config.toml
num_hidden_layers = 18
hidden_size = 64
num_attention_heads = 4
num_key_value_heads = 2
head_dim = 32
intermediate_size = 192
vocab_size = 4096
hidden_act = "swiglu"
norm = "rmsnorm"
norm_place = "pre"
norm_eps = 1e-05
positions = "rope"
rope_theta = 10000.0
rope_fraction = 1.0
qk_norm = false
attn_scale = 0.177
bias = "none"
tie_word_embeddings = false
parallel_block = false
extras = ["capped logits"]
init = "uniform"
init_std_qkv = 0.0602
init_std_o = 0.0602
init_std_up = 0.0602
init_std_down = 0.0602
optimizer = "muon_variant"
learning_rate = 0.0107
beta1 = 0.95
weight_decay = 0.026
lr_head = 0.01
max_grad_norm = 1.0
warmup_steps = 200
schedule = "wsd"
decay_fraction = 0.867
decay_shape = "linear"
final_lr_fraction = 0.0
batch_tokens = 16384
max_seq_len = 1024
doc_mask = true
train_tokens = 85980000
max_steps = 5248
dataset = "wikipedia_en"
Each number is 500 + 50 x the weight over the matrix's rms, rounded and kept within 0 to 999. Layers, rows and columns count from 0. Numbers have three digits each.

# layer 10 MLP down (transposed), 192x64, rms 0.162, rows 157-191, columns 0-63
533559580506582516494504581427398611399583444408511440483501499515539497528446540470504517420475556558508505472506501513567389488476498481538551567477464503414550540548452466419601463548482507
528485438488463514530472532465531498537524525507385486463509441463537482518657425564494607526361478520486565511431490536484481532557512490501551549530433466542528523593455478465418482425469494
449426555473478447507538478454516444529521538529467435483473628499501463513567494433501460481447518416486440553530442455493531394535574471528573381493500471451503569488487634479465547495413423
476567527553514496564491505504500548548565469455560572473534380574523509551493459506459385558463465504525509511431420510464589514471473477541512532559503476492534470481528545621484530419371473
477460536461560481575358473425543438549527557472513483448515512503505468496446514589532510477345519570589446418482497466459550514496473501573600478503483512468507468566522501608437571572495437
480526521479484487484493547503507487484543450475443501525462571385402479519512535512451512500472466487540457585457468517560583568519412535484510497412479567524511514530514470489514501429479430
420525550464484507435505489521506421512601545498550490513521457408489465527477549487522475458513475495422507545517537510533472551500633543500511447376545498464513500524474465569475458481513429
543552319481478469385530552557440456579525570506473440490540479430412489435454478464449488469457472446523515443550388460617523437464508501502544499504485477516518443419595460506608530504523555
462549511414489436369513457551549475555576459492463492525560498450512603603481583462475557551511436471481467476512520498434452611554560522511432575510491499477500587445514615531488547428470491
447472536500589468485572458513484555500570532534425421501485614539520467462520457501463448502493448442493520547506445529521557473488461455433471570432478477532523375493586538462483489530495506
468448389552468457427514530420546590548512519563481469511548532502554512450506466533524368517522554487570511509417490541449482505481588476524585549530554518455440494499504638526493574519510459
541410523450559538524431572486472489457510448476505540530537589493492545429554507547526518547565440544557434477533407510600512554475453498441422558432448490463516559563494458520508562517456551
588534454527562484403604599461530528477500511465433426602529486618492542430462485488503478507485478517531465537591594459563501427565514543492562357495509501506502468563541499408542412566576517
536517433481496488487551535552386490475474473562583498543497489425528524492561562563628508549542511557577484509456452501430480456482502456530465443481522464511581602503406499552488420526602504
547482433578546545536488532506411479526520542452491528428511530391394559447527483460457442398632447530452548489437477505388540478521578419456482494373445480480607573477483459428497434409444482
424499538544432471457504536582531536547498555565455415530444521474563436466473536539363541528557529576529521456455508505554607484541541553479459578555514504432470390585519484605428493552494514
509550501538464509450459506492448489491420512467530491504504533489468463551552489473464558503492478486544432514499471567476497545497474581546550514465445538512508510514448420565453483489489487
559480547460448482458559505530444542527490445500500416330488579517513479580448423537498483562554445567473540543504465414525469314562531509576492517539566608488476471482500506497554447439484558
500441519493456576464501505525525443571466427465539473421513477525519578513509497455519496498539520568507494419469504511506478473483504477552488485470481527439494537512460507441492507525496498
553515441476499491491547478449528631495535492521520489494547488485389521508453446516576538518462484519503538491503445568492553462482531492511415550487483456550493503514524470510557493582583597
585515506542529411512469566454502537484496538550468498532535536508514494511434518515446517541424476517476505544466517550466516498489453472536509483493477532564482521476457522488443468555539565
616508556547531502509486467526515529512456527485491497449441476507454532513496470484463563497546423437526467541453559423585467536556548477467487509560494516507482581547529475422545448470429482
495430510490508478542488552490446442591550481446562521476531477479503482496504498503529485476525450491538478465593453492472436569485513458571473480549417375461444561533557497570458533490463501
536504512555561627524482545481503504458584525461502540463448507570470476517463396577403554430493504553579439490520522475615547473443432535552517499532478433462494480566536524567469482437553483
455447476553469518438483530461503455539515514506545526461492581490542482481396487568480426541534522437581532543527483462400572569585455552436453549469480571521555553639477486478569489539353514
564563457537528536622558552464493465531533355552561456553551572408488474484337552634569508611463476568534490513521463462475514489482522461461415556537602472459484520604507415536454462491530525
469460516506488450441545483468534556547416488430521521497489488567479527512568543513632421523500583520494441571464551601531617459419428508450440410478497450526523559471473545441522490448481493
551440510527447568493430493464497420433563500529460547556501485568484510520456506503554504422553528503502549561567472397537492545588480436530489572533531507455490502531521453449531526564532505
455498505583517556430351540586560572482495480497503484468453493486451526549468460433479518596554551440634556489484533508442439518581481548464442443482481538435513627483532550510495448485426528
500575501543519570518550443493571496424511603501568506542489556589499556456548409514386472472467488406389565376472442510463538465567498537502452571485520483505442485427536495458494453445518548
528559498521577412560504478506544525471427564573473555507569472484407492477487537548647470388527545452504436449500491569459579553466568464469432494489475544514528544495537520551552445491447560
507446553571573486596487479402402401539497515543492455497546505490566507546496385445585477442505528524517512464481596489410430452480491531581542487457387566516520494382441484506456496550477452
484474438505518498611537525515537423446533460532515515547539613602519363525501503560527407452478628445524459470500552430489569402498541513523487469432510563571521537573513523512533474475585351
552486492502429498492492552552550481594480460531502518421490510515540425469554394524477551450444553374522498490528545559535498411487512489604516483495479484417536485485560633534583573517515476
500469508446537520486468511539513464519496445429529568488484443591543499485507503465547548492576526505538517468524520416506437510529516430497469460476446499451496570499466477478575492477446510
# layer 10 MLP gate, 192x64, rms 0.294, rows 158-191, columns 0-63
494437527482503544525479482526569548579512513463472499437469484468564461421547632694543531574489511420475414569460473445508491497545432467502391552491593536521408546521488537503500504548498423
494417532467516431457613452540426473433501415497502431497451392509491506504568480530488445478446454476492582525469501545469459492476616485479588535502514495606550505540530485581622535417555508
559429561459525519588427530488464528381503490470502501466553512468565562471486588486517510518517581518471508573589522452532537515459584458467634498428487517494547547490504530465512468469486427
503385620435519494564527441594565432545507444521472501439502476456587527497468550517381542437449517532444524481533476584437459548483541496466420475455542509487528549489562547498505396520452478
451494476495516604466446509475500510448510450513530472533527501541565449502426448484523486486591509501457492543497428489501540429520543487407563423516474511460544460459440521530536485488497500
439486530498505612488522482537522529596511469497477531571537482494458481421524495607483571508538466493474478515513509612592446513532501402477468522472519567509475524431477487439489571467470545
353497442466468441490505475466471578609521473455453451584488477476468561442466469557456542478609466535411467526536515540518509467473526476481366516486512532447389479546568580472477669499542501
481503470437478450489563464582553525481490492607400452562560517556499593459565563476549464452568571465430415600500601472444516467448522500474418445526398473455424513522515520534488590376514514
490522521523476461478458435443491441496578545439493530426452495478507515500553481496508475511551452504575538543515603444532506595458492529389533542500459475570444417517475427449559431481455512
550537485533476399449523519489571459534535566449460481537535585485398476516565589511557406461479519473501502592406508466474512534470523500446553525525517418470538424500530566408454548515525487
518451538534519542488565539510493535401467499507564495458451473501533629419494501528481512471553549511529356501463510437478425528474485456412502484552536486620406450521503510434504521427453562
425479553524523471540546522620463556541462464567552494442445585452441546549324564531455457521462562518451542417445510507538577447417504591526521395448447473527549478477511496540466488534533462
535434430421559509548521651501478513431568404567522433466592463512425527490460539539536554417432476494541497574537408452486452500505546501475526465449555479563458417477420458487499499506467504
453586488483538491515507497445425401555488493548519496474532492522513542492533557505403469544370500518530569563494478458474489567566614501534531509566593349560502466562632544450370471460465535
514429536524495558433468518499501477570572504495419460524555511526566525549557561542428433509359438447569457619443556432579551571505403475545517462514466498484499460568463567504659479461558460
493508504469514460506492532445522588435443488504477424505514500505478520507505454490511480453511452541520616481496478473507547440499491457539466540510438518500550422499527502556575554522448536
523409504554439541507492485545477427524588482455537430553438451469546516481573519538494553669528586519514475531463482483510489515481522501450502473506459431558419463455518499428559548577478457
516427486515509583431506558523537404458491516523533449440543552553507543410493522434495510528433502567487525425487469535534513539487515472553494539534484540509541477531492522419546522505530493
468478522494529429526481507528432417565502595478528461536501500479508490491460520605453606525527517460550463523469509443534521607515503408465534470476577522508500493496484565464517523489451551
428514504498521538519510439475453498488521445459521494543503478446492551475528413452594540505516448460591470464539514501525488444470513546423553508592480521464536488474498497537535559443440503
496582472451499508429578530449534478529478461489614449499537488514485561485522516539444434497491481464500506475575492531472555520517558584481509449389504479466576429474446456554530464496580478
538502591503479465503456484513483452461535558571578417498506493489460432576439566539551591539477504535520641552443516488553495528427481553473572498380501588499467496518471512531496448483467508
431531628495503512364493475484570450490544540462548387476432570435614562504438552491478493485494548555498413522522482488610538558480461517511475512510520518505474518507549411529518547418483409
402479530500505511501509520498466506494545482467397511473493500486487605506493486604441483602474550579531500518590524485535462543462584566429570434488453469585499484521537419578477595477634510
458481537520431398361439558496482508512571470484374495410492499355355557510491395485439372500491507481378479540470462537509559526469515503423434479453569569444519463475525505526504533585561489
507476563540439408426639416487597516562464517518520466483366426479588552443515521650447532544504552413585447497583466487483573463511549454422456550478440542498490555471482506477531580443440432
444501390501562440427508528412557506516586537513461475523496573509491547572494488537438462431534483491514575484509505463547458452483542459528471541542522533438487545523553474550552499517469501
531526438521465551505508416529457542487511470529387450425476487486574561401445546572419484561514564472447412388492641550580437504526536461479468464385524519544443579395484459468495455558501596
447507517365547552517438456472445482526497543513503557460534516494557456444484553557508498408529555452436464498433554479547515598491491426524505522455556456413473533444461496468436496486487498
574543481522455491483533508610435489481503530558395641496526504493459474523540607533437395470584538428502490490507496469512469512559524487326549525428533490489444534476568527532534414508500511
376413550422426551475386549634473528519546527531431454421500520452512501490532535558475505555645512531545452498545513470524572541490499490432526493395497481554553513438428523523541404539533471
552454486562564495433574414465477461495539415473493450559444526434430461492457465402434421537472573488417452584483489490406541471512430493385440565492537524595505489533471437417515537523453531
466533425465501513407466602410415536536523475434548466437559507444441568410492551493468490482510542534512548479515466471562518526492532555395502458478481497544482454465436421582493540492541408
443461570504472457510517489484451523523504506518530509525472422622457455410489506526575498460575478498529507493485521410475439432501489488454467496471495542399513486501480447515555599502423526
# layer 10 MLP up, 192x64, rms 0.29, rows 158-191, columns 0-63
483499503478459555560557466570466508543526493488497556527450470489467504500405494589554487449594475422546414517451469531514446462544471599451414488458454523409432538416454457539509406497570521
612498443544538513482520503500466527518475398440589471567563448470457483489566451580476481480372522424456496537505500569552574541519475423521544524607550528615507494427461471478545532485517529
549425479524415498430575523536550478497500515486438450543458521436502552500444495494492528506510456439507501450465516520533410457483480539557565470570531537513414413538510550508559538587457543
489535503647549534602576437542511503568504470503472480482388468569511494465580496618454527431507561459404500484438520558446484519443466591464567528435469446455435574429467630555529524524493485
498464530493458542480463479468586472512462470522469460541456461499519467506531462497528474493486465503475472474514518496565495378486626488375422574394491461486426462522518514485503520509504560
489414543573501529483530484478445539451537425575502503467588427493548519484469511509457555587570427481461484588586509532497457566482420480589450433487506428536543410546541469505492482437525536
426503425440404505478538595528467591609500555499547501524455495501471520411461537519503482639573409543498526569541498519529499507514467499537540441446495575509437522541523502399475541509424439
417444429361481462463479483551464497394453458538454467458548522555445528583544380588478425407554371552468431480525531457561457471405497483512463456482486462466445478481531561607462519467518477
432471516511543414471516522535502613464554495515507541484469465531542484468517434507502503405406479514521518514498451499500469523468528553591434447554530518570529491495448470459578486460507636
549548420447501468520443457410495485512524521547434546468444619417462479524444539561559469449573460560485427510523510498471470563462586507506465529440525570414555488544511460500538497535541469
449587474476454558481516439478543506527537450537446537538495484460460516563483423579455571526504538495530503477535519544494574469394451547441495524535492470526396466502419530458526458528616524
523456509449493424554546537484512433452512556562446422398574530529437472547495485512448643463478537589384440480468442508565452558515474535516482486470621550567458397498485530414446471551529587
540528572505584523482453477510450524437468444584477534541575449455478512494465382543497467545510499497518399530426546509455552496411459458551513491483462481450563566551510685524445403574470432
453505424475573551451505418518479522474437465497471384552473477511462557445520534479493573502506499603567531557496438382435451476433510536603601543495536488487584552445639553568476542452422538
447531534527478451506529573440480507480539456506577490497534510499595435539405547426501528478490486526458531413529582537496500450486549504472428494461579457473379503555517492406406559535411582
516434512497461575522544498465499463498508489524508476521496477529458543452482589522515452501518499541441556491538482437499527414478555471487423483448515450530419517514509516479467532502424549
563472423595471492480478484504543450503531464424561447429434502431459575505504457454514462493490517436364505528542498481555497569541527555553458434491440493524510408569541544416566447562467508
463570507452544497460495475480492519551528497540474521505455524470465489421510487482463485432423495402468497580518448536452465473531528603495528544576491487518535565517508453501549464481490526
522514599566585482466543595524456418556450475505487540515469446538530480485620505461443472472493529473541433466420491467511531498432492510572541467514548520444527482459556476489494419477498512
445484503463447544541443455555501495483510537435538499495490472451527470532594506561517562460562509482500482466519461463504479420579530530441488457501545473419510533526534457488480534461446465
534513507440545430588523526459490447481538560468548452485490527455473534536556454514468509531545524483466454504515445363505521452537463509548532448490453522533491422489423473552475559485486493
543523525528523481505445466455518510453496552510478437551483505450512541541441555482545523531470552559478553428469485547466524463454537507449512471498534648494445522490440484476486493414553468
396461474537483484586535491466423503535511510497458552562585434561473473461535530508578564512492443530483524446486471577472488514515544484425575554545403478604486525467508539534437435486541572
489446616469430607491476635509406483590494513493544550494476433551493555556476532566447548495489602440583594486557537533509427416451499537503456451471523500475536491533448518564490437545511563
629577553583497572430429501494466539490606536543556490525462504588459484536452630595605558565375362508397587527526518458525511523546510454396488557476498606440549455536528413478519649465482495
552558457448599531482580469547485419491513478559457450550550556561427490542534515467510509412540487474362417513462433487592472503551527428477523474557573534379418464491442548532434588480515515
461539586441535459505536554501539452520536566551481413515608546488502445438520466462446565432551480503448484404500553473508492537524576519502474505507457530521422408528560501522583536495477544
432521420486457514512569502505393546481470527449442540450520424461474521459541541373437450539514601506508482495450517454521535463441464526491472502497471395610580608587521526552555495591551574
485538492449520459554542505536418579384492481465445485555541479486398512419447552573521580471459451489495519531413445530424483592594467531427495546381476462556492474589525471419431530503497554
484474565528528595464477529462443537484431452519521482558556526512460570590466533515466572514587581484452592571498471409516470583583528506410473495495508500551448579456495511499531488550528438
471541447386555584573429439476431619509475469411426500507490485553486447507499483508581493489581490523394527589495536533456562486480416453424498457513455493500460439459491496568544545510540591
445527476548493391421531459554496528571518503571439449485438517593533541594528475489434435528506512479436415384504595511399489547498531459593482447483530457431500491557533478454495521487494510
511422455394498422524513451509561576536498482536530559511533425554531439468527579543485506443504439457497549601572469620468536531542502493570516448484481479590394511457516566539634503473436514
460430529548466389449498494526488481430435485508450431456481598504489534571525484496497455508454461506435468473470494567495570525456508479501488517530518517544525424501540598514416438483529444